config.toml
lr_mult_down = 2.0
steps = 6391
dataset = "wikipedia_en"
Each number is 50 + 12 x the weight over its row's rms, rounded and kept within 0 to 99. Layers, rows and columns count from 0. The size before them is the row's rms in percent of the matrix's.

# layer 5 MLP up, 128x64, rms 0.341, rows 79-104, columns 0-63
108:57 42 40 70 42 43 35 43 42 61 34 51 49 46 67 40 51 37 67 77 69 43 50 47 51 52 39 46 52 57 46 20 36 24 34 52 59 54 46 56 71 57 44 57 58 53 51 60 48 69 36 67 40 46 38 56 57 67 50 55 47 56 29 25
099:43 60 59 39 47 48 40 40 60 55 41 58 68 22 32 54 81 49 39 41 45 32 57 53 45 51 58 29 70 46 61 46 30 59 42 36 36 52 51 38 70 36 54 49 65 23 50 50 51 56 51 47 76 47 66 56 51 53 70 57 46 43 52 38
093:45 74 53 54 47 32 73 51 51 65 61 62 50 27 57 52 50 31 75 55 61 64 61 55 64 51 59 53 48 32 38 34 56 38 41 44 62 45 45 57 62 58 70 63 35 59 26 44 61 36 57 55 45 67 56 56 24 44 48 63 40 50 60 55
101:60 39 48 57 37 56 51 27 59 41 59 58 41 40 51 44 39 52 45 45 38 39 42 66 34 37 57 36 74 42 38 37 44 42 51 20 48 50 53 52 37 45 58 50 51 48 62 68 61 64 32 18 34 41 72 55 56 62 39 33 53 42 50 69
099:42 45 41 51 36 62 62 51 60 61 44 52 47 61 60 29 28 38 59 42 40 47 55 65 36 54 78 44 67 51 35 67 39 36 52 36 48 47 50 59 43 42 35 79 55 35 51 39 35 55 36 72 44 52 40 55 43 65 51 20 41 52 38 58
103:40 54 65 46 53 73 61 48 44 39 65 29 72 39 32 51 53 46 61 34 47 47 59 50 63 57 46 37 43 69 63 28 47 54 43 43 50 67 60 56 41 53 64 55 30 51 43 67 52 45 51 52 51 66 36 31 17 51 53 72 52 33 63 56
097:53 41 36 63 39 63 29 49 40 48 36 61 42 27 47 53 49 40 52 31 26 41 54 67 59 49 45 36 68 47 43 47 51 50 51 50 50 30 50 58 71 63 69 51 59 36 43 42 33 66 46 41 37 55 49 38 56 55 23 46 43 20 54 33
094:64 33 35 46 56 51 43 51 45 57 50 49 52 49 56 30 30 53 67 43 54 49 64 64 46 54 54 59 82 60 43 44 45 71 51 59 46 72 46 49 66 43 47 33 46 47 45 49 63 58 43 79 24 60 67 58 50 56 37 55 61 19 41 58
093:67 58 48 46 41 63 48 18 47 58 43 71 50 65 40 49 47 42 46 38 51 47 53 49 35 46 69 32 46 47 48 55 33 40 50 34 62 51 49 53 55 62 28 34 47 48 34 69 42 53 54 37 49 62 44 43 18 39 58 68 54 50 50 16
081:37 65 61 43 30 44 44 45 44 48 40 53 25 69 56 49 44 39 33 41 58 42 63 67 65 42 53 43 56 41 44 25 33 60 37 45 46 64 36 76 60 46 53 63 45 45 50 22 57 55 71 53 62 55 53 51 27 69 55 49 46 57 42 36
099:34 51 52 57 28 46 59 67 51 64 48 44 50 53 48 44 26 57 59 35 61 45 21 60 35 61 42 26 36 35 72 57 68 33 58 24 72 57 63 56 40 53 44 50 42 48 44 55 35 54 56 44 29 43 51 70 43 52 48 49 44 42 49 60
101:69 72 45 46 22 36 53 30 65 59 51 46 51 16 63 35 55 51 74 51 31 41 43 72 56 54 47 59 69 57 56 44 61 49 35 43 54 60 46 54 53 48 71 26 42 50 49 50 48 43 38 46 55 58 61 50 57 31 56 59 52 43 53 38
092:58 44 27 70 57 59 53 61 43 39 53 71 35 61 58 58 48 55 58 49 40 31 61 60 43 45 72 45 61 56 40 47 37 42 46 38 42 55 58 66 28 54 54 43 41 73 54 48 80 51 42 51 50 71 47 59 61 56 45 68 35 30 72 56
109:45 62 34 46 34 48 41 37 22 64 17 65 48 59 54 49 51 60 54 61 55 66 57 50 52 38 69 52 56 43 62 52 75 37 27 40 34 50 23 44 52 35 33 46 49 35 41 58 57 53 49 49 48 56 43 69 57 42 59 54 60 33 43 52
098:39 59 40 57 45 53 46 42 40 33 48 20 45 48 52 69 48 16 67 64 43 50 63 54 39 53 60 54 62 60 29 43 26 41 41 67 53 53 46 50 63 59 51 48 51 76 48 72 50 42 28 45 30 58 37 63 45 53 42 52 42 47 38 58
094:50 54 36 46 51 69 53 43 46 27 31 58 52 75 45 49 51 32 46 66 23 47 40 72 53 66 36 37 56 57 49 50 58 43 50 51 61 56 32 58 61 38 61 72 39 42 54 41 57 51 43 77 43 48 40 25 38 45 40 64 50 47 30 52
096:31 55 73 61 74 43 40 49 73 52 64 57 49 47 63 25 54 48 67 33 42 45 46 52 49 69 36 51 66 44 67 52 51 45 50 48 30 38 43 50 38 42 24 61 53 40 52 43 44 34 67 42 28 55 56 63 34 34 45 46 50 40 61 37
104:48 52 47 32 51 50 53 61 43 54 27 60 29 55 76 51 53 41 60 59 57 25 49 58 56 39 56 45 60 65 61 42 67 51 55 50 54 49 53 56 43 28 32 67 52 30 60 55 60 55 33 57 64 55 42 73 40 28 38 42 58 74 62 32
111:39 53 56 59 47 52 34 46 53 50 57 63 55 34 47 49 66 35 85 68 58 43 38 57 55 52 72 48 59 57 52 60 44 35 43 34 45 50 36 53 58 35 63 55 60 52 48 50 44 58 69 45 49 71 39 35 44 11 67 47 53 35 67 50
089:67 62 52 51 49 53 22 49 72 37 40 36 73 33 58 33 62 48 56 56 34 45 25 56 55 56 53 34 47 58 42 35 62 47 49 45 41 56 56 41 39 63 56 69 60 46 71 36 68 46 61 29 46 68 44 52 58 45 39 33 54 34 62 50
099:36 49 43 49 39 35 34 61 41 35 47 43 55 45 59 35 43 43 36 40 45 56 25 62 35 27 45 44 47 58 69 70 63 37 62 31 39 53 56 48 53 54 37 36 66 63 53 63 61 31 45 44 61 59 42 58 28 36 56 47 53 20 62 56
100:44 63 40 35 31 48 51 37 39 31 50 65 57 70 49 58 42 63 60 57 45 67 52 63 63 50 61 26 48 57 63 48 53 64 54 40 43 47 60 29 24 46 39 64 42 31 37 59 39 49 48 56 58 49 44 32 32 62 71 50 55 73 33 43
104:23 45 41 48 42 44 81 44 72 38 62 67 32 56 50 50 52 70 53 52 58 57 38 57 53 39 38 50 69 44 50 62 77 58 55 43 47 53 54 21 53 49 30 35 40 45 49 57 59 58 37 47 64 49 32 37 63 64 46 61 64 54 45 59
106:44 62 47 38 51 77 67 54 59 35 48 46 29 44 49 55 39 33 71 42 59 43 55 29 55 52 68 47 58 58 43 73 51 40 57 28 53 59 52 56 46 55 58 51 66 27 42 57 37 49 68 67 45 51 34 47 56 55 17 55 64 61 48 42
098:48 67 57 56 64 58 43 59 72 49 47 38 47 54 51 43 36 35 28 71 62 58 50 61 24 37 72 49 38 41 50 43 58 35 60 58 68 53 65 55 38 51 34 49 45 44 32 34 45 56 52 40 56 72 56 61 47 58 22 35 46 41 66 37
097:32 40 50 37 58 64 28 49 62 59 47 66 72 63 44 29 51 44 69 29 53 65 41 61 64 47 41 54 65 38 47 61 48 40 59 47 23 56 46 47 63 61 48 54 57 52 47 60 61 52 40 69 50 46 42 40 21 49 54 52 47 38 27 30
# layer 5 MLP down (transposed), 128x64, rms 0.506, rows 79-103, columns 0-63
109:33 45 41 48 71 58 49 29 44 47 44 53 44 63 37 57 44 29 45 56 51 69 57 55 65 60 57 64 47 31 38 71 35 38 50 57 52 69 47 57 43 69 47 42 53 14 48 56 49 49 76 58 49 50 43 73 59 70 54 40 58 62 46 41
099:56 43 66 46 52 39 52 67 28 54 42 39 37 62 35 59 48 69 65 59 45 49 52 46 51 28 43 47 40 72 44 56 56 63 79 59 37 47 32 57 31 38 60 41 55 65 40 62 53 60 57 40 44 62 38 62 52 38 59 48 70 33 75 41
100:64 38 45 59 50 55 38 55 63 24 47 60 67 76 46 44 58 47 43 67 49 32 27 42 28 54 73 39 43 46 56 53 66 57 63 47 40 52 55 29 38 43 50 41 32 53 64 69 49 64 50 53 60 44 58 35 73 54 51 34 61 38 54 51
109:63 57 69 43 66 62 61 51 41 56 40 75 49 30 57 44 35 66 48 38 30 43 37 49 40 63 48 64 41 46 36 60 29 42 48 33 64 49 52 56 29 67 43 44 51 47 45 34 55 74 40 41 47 44 61 65 80 56 51 64 50 46 40 42
103:51 35 37 49 45 63 60 70 33 61 70 29 58 66 33 48 53 25 58 52 49 31 42 37 54 51 66 41 47 34 67 42 44 35 56 48 28 51 29 60 45 55 61 58 45 41 48 40 39 57 49 61 38 51 61 45 54 42 59 48 62 44 13 55
096:38 50 44 55 53 59 50 45 49 69 72 39 63 69 55 44 40 59 49 49 25 62 41 67 64 52 34 20 65 49 47 59 53 48 58 33 40 47 37 49 35 60 48 63 66 54 66 21 31 44 45 58 49 29 63 62 50 37 45 36 58 46 40 56
120:62 61 29 65 44 55 41 37 51 55 43 79 56 46 33 47 61 35 53 56 28 48 43 60 49 51 30 43 62 68 41 52 36 66 47 40 53 24 28 56 47 68 60 47 44 32 61 38 37 75 54 42 36 57 50 58 38 47 35 50 60 39 54 41
089:85 46 72 62 36 44 40 53 34 70 57 62 51 54 46 26 38 58 52 36 34 41 43 44 41 40 30 47 56 51 36 52 50 53 82 51 52 78 52 59 45 55 58 43 26 58 57 46 42 53 41 60 34 48 54 39 65 47 46 49 57 60 55 55
098:39 64 59 62 36 54 50 48 50 44 48 46 45 41 54 49 40 50 67 58 53 73 45 43 49 57 25 64 59 80 55 40 70 37 40 50 43 41 71 55 47 57 41 45 38 54 51 50 43 44 48 79 46 19 70 49 73 53 50 33 56 39 70 50
090:54 51 55 53 61 63 49 48 58 44 66 51 67 29 62 44 57 71 64 44 40 73 41 45 52 62 42 53 59 62 42 58 39 35 62 53 43 29 72 60 55 38 50 34 47 29 45 75 49 35 25 48 53 40 72 44 75 54 46 54 47 35 45 60
095:71 65 40 44 77 60 77 51 55 62 65 59 50 46 41 47 46 43 47 53 24 43 55 47 74 53 64 58 36 62 41 55 41 50 37 45 48 64 55 71 66 57 58 69 50 46 54 57 43 37 43 37 31 47 44 59 75 44 51 55 59 68 69 45
095:58 56 62 51 86 48 44 49 49 35 52 48 50 58 61 64 39 33 70 50 55 51 58 60 40 59 36 48 45 29 64 23 33 41 65 53 57 48 44 48 61 50 60 38 53 66 51 52 70 42 67 41 68 46 47 42 30 57 61 57 42 67 75 42
092:59 37 30 53 34 37 62 53 50 66 34 66 62 45 47 58 42 46 50 58 65 37 81 61 47 41 46 47 35 37 43 62 50 58 34 60 64 34 44 51 38 41 52 17 50 69 44 44 61 50 72 68 63 62 48 40 41 46 47 45 52 47 65 69
102:36 35 46 57 65 53 60 31 48 47 46 22 58 39 48 60 47 53 47 39 31 47 32 60 71 62 56 32 39 56 50 34 27 59 41 66 51 63 31 62 43 51 54 35 30 56 50 14 56 52 50 58 53 52 48 65 56 49 40 55 55 73 51 51
091:50 45 46 48 36 42 59 44 40 60 50 79 39 58 63 41 55 63 38 93 44 41 52 69 63 79 34 42 43 51 57 60 59 46 46 51 36 67 45 27 37 58 44 67 57 43 42 53 63 61 49 40 49 40 57 61 62 58 32 47 40 47 43 51
099:68 39 37 48 20 42 54 36 27 36 49 52 44 55 60 51 44 35 67 44 66 53 41 36 70 64 50 58 56 74 48 46 53 51 52 40 48 40 53 42 57 58 32 72 60 32 51 47 66 45 35 55 74 57 43 30 32 50 54 65 36 49 58 44
095:50 46 26 51 41 55 38 46 35 50 39 59 40 61 47 48 41 46 51 48 69 21 64 61 69 30 64 45 56 65 55 44 65 57 51 38 38 67 37 57 83 28 60 56 54 58 54 43 38 71 48 68 51 43 43 37 34 38 39 59 40 52 51 46
100:31 36 45 37 27 60 81 61 61 51 48 68 59 53 53 60 52 49 50 56 57 48 66 29 65 61 67 54 55 50 56 46 31 42 53 43 64 59 53 38 60 20 57 49 47 65 63 68 53 65 36 44 48 42 29 57 75 43 40 43 44 49 55 50
095:42 69 63 60 34 42 44 66 26 75 58 54 45 46 48 54 60 78 57 42 39 44 45 54 29 47 86 37 48 71 45 47 55 54 30 61 51 50 55 56 53 55 49 55 58 40 45 39 53 52 43 72 58 28 42 58 70 52 62 60 38 44 54 49
086:46 41 54 34 31 57 49 53 17 49 71 51 73 53 43 68 71 42 55 28 31 51 34 44 61 45 49 59 22 39 48 62 51 57 48 61 63 55 65 50 48 62 46 71 47 60 49 74 45 59 38 63 44 55 56 38 56 65 62 52 52 47 58 51
120:65 58 57 62 59 48 34 52 54 72 45 41 39 46 69 43 42 56 39 44 60 56 32 69 48 48 41 76 54 74 71 47 57 46 64 51 53 64 56 47 64 33 60 64 55 56 64 63 59 67 48 42 60 49 57 60 24 31 67 37 62 48 64 51
087:36 48 57 47 67 48 33 51 52 51 57 36 51 43 71 24 54 41 38 39 42 32 51 59 57 39 37 53 53 45 42 28 55 43 29 71 34 74 49 45 33 71 53 27 54 64 41 47 47 48 44 76 70 53 44 53 50 60 51 62 50 60 64 43
102:44 59 58 59 56 55 80 31 42 62 68 57 48 47 72 66 49 59 51 30 77 41 47 23 38 41 45 58 46 62 47 54 44 56 58 40 34 61 71 48 40 34 44 56 44 29 58 34 47 44 32 52 59 46 49 52 52 37 31 43 40 66 49 44
104:53 41 67 65 56 33 35 40 42 67 47 30 40 43 48 49 58 57 46 55 51 40 43 57 50 66 32 44 27 39 49 36 45 57 48 63 51 39 53 68 47 60 65 31 44 66 54 41 69 37 40 49 37 51 77 51 17 50 61 27 59 53 59 42
097:33 39 52 39 32 68 57 37 38 46 54 55 54 38 62 47 48 40 75 35 60 61 44 54 57 38 35 63 66 43 53 45 49 70 47 46 55 57 57 29 52 44 60 51 45 68 42 58 51 50 36 29 47 25 25 44 32 44 71 44 69 69 45 50